{"num_hidden_layers": 8, "hidden_size": 640, "num_attention_heads": 5, "num_key_value_heads": 1, "head_dim": 128, "intermediate_size": 1728, "vocab_size": 50257, "hidden_act": "swiglu", "norm": "rmsnorm", "norm_place": "pre", "norm_eps": 1e-06, "positions": "rope", "rope_theta": 10000.0, "rope_fraction": 1.0, "qk_norm": false, "attn_scale": 0.0884, "bias": "qkv", "tie_word_embeddings": false, "parallel_block": false, "init": "normal", "init_std_qkv": 0.0179, "init_std_o": 0.0, "init_std_up": 0.0179, "init_std_down": 0.0, "optimizer": "muon_variant", "learning_rate": 0.0103, "lr_mult_o": 4.0, "lr_mult_down": 1.5, "beta1": 0.95, "lr_head": 0.00712, "max_grad_norm": 2.0, "warmup_steps": 200, "schedule": "wsd", "decay_fraction": 0.682, "decay_shape": "linear", "final_lr_fraction": 0.0, "batch_tokens": [65536, 131072, 196608], "max_seq_len": 1024, "doc_mask": true, "z_loss": 0.0001, "train_tokens": 930700000, "max_steps": 7390, "dataset": "wikipedia_en"}
Each number is 50 + 15 x the weight over its row's rms, rounded and kept within 0 to 99. Layers, rows and columns count from 0. The size before them is the row's rms in percent of the matrix's.

# layer 3 attention output, 640x640, rms 0.467, rows 80-96, columns 560-639
106:41 69 65 54 43 84 30 07 42 70 58 52 47 51 68 91 71 41 41 51 31 26 33 57 51 48 57 56 44 24 39 67 60 65 60 50 67 44 67 52 53 54 40 53 40 74 36 51 14 40 75 53 54 44 45 46 55 48 51 50 59 47 45 60 55 48 62 91 73 36 39 59 78 25 42 67 74 38 38 40
111:44 46 47 44 74 43 71 30 63 49 72 30 60 46 40 53 62 60 55 40 45 67 51 29 33 42 54 52 49 58 72 46 61 42 40 34 44 74 58 19 73 22 52 58 41 42 52 48 55 51 89 34 53 57 53 40 54 42 20 47 58 51 81 43 38 45 47 37 46 65 46 43 16 43 58 78 45 58 40 66
109:74 35 40 54 29 60 44 72 37 57 46 60 34 58 68 57 50 39 52 54 32 66 55 20 69 53 50 52 55 07 49 61 35 13 29 65 32 50 41 73 45 47 55 41 47 78 61 39 63 56 55 45 38 33 62 32 55 12 38 72 70 54 53 66 62 30 59 44 54 30 44 62 43 61 45 47 29 47 70 43
099:43 39 39 49 38 36 52 68 66 57 31 46 52 30 21 42 93 51 44 75 63 61 55 90 67 77 64 51 36 55 44 22 46 74 51 06 69 30 19 36 38 60 60 76 33 71 80 47 40 51 59 62 24 44 62 38 62 25 41 45 66 46 47 53 27 43 49 26 46 76 71 73 47 48 44 49 44 41 66 57
105:37 76 46 36 25 25 27 58 43 53 41 41 52 14 63 27 48 39 48 34 61 61 53 57 40 69 30 63 54 84 36 76 25 58 53 31 38 51 21 31 51 38 25 44 59 48 33 05 47 54 18 45 64 65 44 46 52 54 61 56 52 63 43 13 55 56 46 58 83 59 70 50 25 99 54 38 59 24 20 56
100:36 45 51 41 59 13 43 65 76 40 59 38 64 69 37 32 47 51 82 30 27 44 64 48 29 52 18 55 25 46 73 38 61 38 49 49 54 76 57 68 54 42 38 54 43 36 59 59 69 55 42 56 26 51 46 28 45 37 47 38 42 46 61 58 40 64 41 22 55 59 57 14 77 26 50 60 54 52 39 51
100:48 29 38 52 54 56 40 50 36 31 67 40 66 61 67 58 32 66 99 51 31 42 36 52 59 29 50 74 79 45 50 25 37 67 48 67 27 42 76 90 47 73 48 32 44 21 28 41 65 44 33 12 54 63 59 38 28 56 75 43 43 57 68 41 69 33 42 34 50 54 47 35 46 63 53 48 75 41 61 56
097:67 72 53 35 36 39 37 43 37 53 48 41 43 35 26 38 34 36 64 44 68 44 52 44 30 62 32 32 41 62 40 59 33 60 47 37 42 57 43 52 29 68 55 43 29 37 39 21 69 50 14 49 43 70 35 88 40 40 85 49 37 42 45 55 44 50 53 54 52 24 31 65 34 47 50 31 41 25 38 42
100:17 29 63 40 64 57 63 31 77 48 44 42 48 74 38 56 47 38 25 75 56 43 53 60 43 71 42 54 65 60 55 79 20 53 53 55 38 53 71 51 55 42 51 37 50 47 61 57 33 46 53 62 62 32 79 40 60 48 23 32 71 59 61 75 45 46 56 88 45 43 57 35 35 37 34 31 35 43 31 53
096:23 68 54 66 45 26 65 46 30 37 55 77 14 55 36 45 19 38 58 47 50 48 57 47 50 76 31 60 49 35 59 51 16 68 50 59 36 63 43 43 38 70 44 60 40 43 34 31 58 64 53 28 39 62 27 47 39 50 67 60 75 30 65 60 39 73 37 78 39 40 60 80 42 60 52 39 50 69 80 40
107:67 50 53 35 62 54 54 66 43 63 34 38 54 60 62 57 55 57 40 63 52 55 42 52 53 34 49 48 42 33 27 22 58 42 65 54 48 38 45 74 65 24 34 52 56 28 56 43 48 37 26 63 24 59 78 42 48 61 53 47 43 56 51 35 44 52 65 33 63 64 49 37 64 35 45 42 56 58 50 55
103:55 38 50 54 65 45 61 61 84 52 59 50 38 65 87 41 53 55 80 65 62 59 73 40 42 13 25 55 71 59 73 49 61 40 63 48 52 28 46 84 80 54 53 63 44 38 74 63 36 85 52 32 33 44 69 30 48 50 67 62 45 40 42 41 46 00 59 60 35 38 64 35 53 69 57 85 46 38 41 67
103:38 23 72 17 38 44 40 87 55 68 30 29 39 24 50 47 54 68 67 60 67 31 53 50 51 50 50 76 41 60 96 31 55 67 58 67 49 42 59 57 44 33 61 52 73 59 57 49 17 54 60 43 46 65 72 34 31 37 22 27 47 21 48 73 58 41 38 11 50 77 72 31 57 60 61 30 64 44 42 57
103:32 35 60 66 33 50 50 48 74 73 50 62 59 35 67 53 66 54 52 55 37 29 66 53 67 53 66 55 48 41 45 57 20 58 50 33 46 70 42 52 61 64 45 71 27 86 55 45 19 34 48 71 25 77 35 21 39 27 46 44 36 47 49 27 32 40 74 43 41 37 31 56 50 60 43 54 72 24 56 42
104:59 81 68 54 56 42 52 61 56 77 51 61 81 37 37 88 54 69 36 23 63 54 81 39 42 41 54 60 22 56 69 44 85 87 30 41 38 67 82 29 47 59 75 79 43 36 31 52 64 36 39 67 68 09 31 54 56 83 55 32 37 51 57 51 44 62 23 76 39 63 41 77 40 54 47 62 37 47 53 36
099:53 66 50 68 63 47 45 24 40 41 49 40 45 38 64 61 35 41 47 35 69 47 56 38 51 45 37 53 61 43 37 42 78 65 30 35 51 47 61 44 46 64 63 37 37 65 50 62 49 50 89 38 65 61 72 59 50 41 77 59 36 50 38 47 35 60 50 65 25 39 74 22 71 52 61 71 62 65 64 28
100:56 44 37 47 65 31 69 25 54 59 56 57 37 46 56 28 34 66 40 72 51 48 60 32 44 36 54 53 45 58 33 55 33 44 37 60 62 56 53 63 37 78 28 57 20 54 54 56 51 34 56 77 44 46 44 65 00 72 44 55 70 54 25 66 47 32 48 32 35 32 53 10 37 47 50 69 49 32 71 52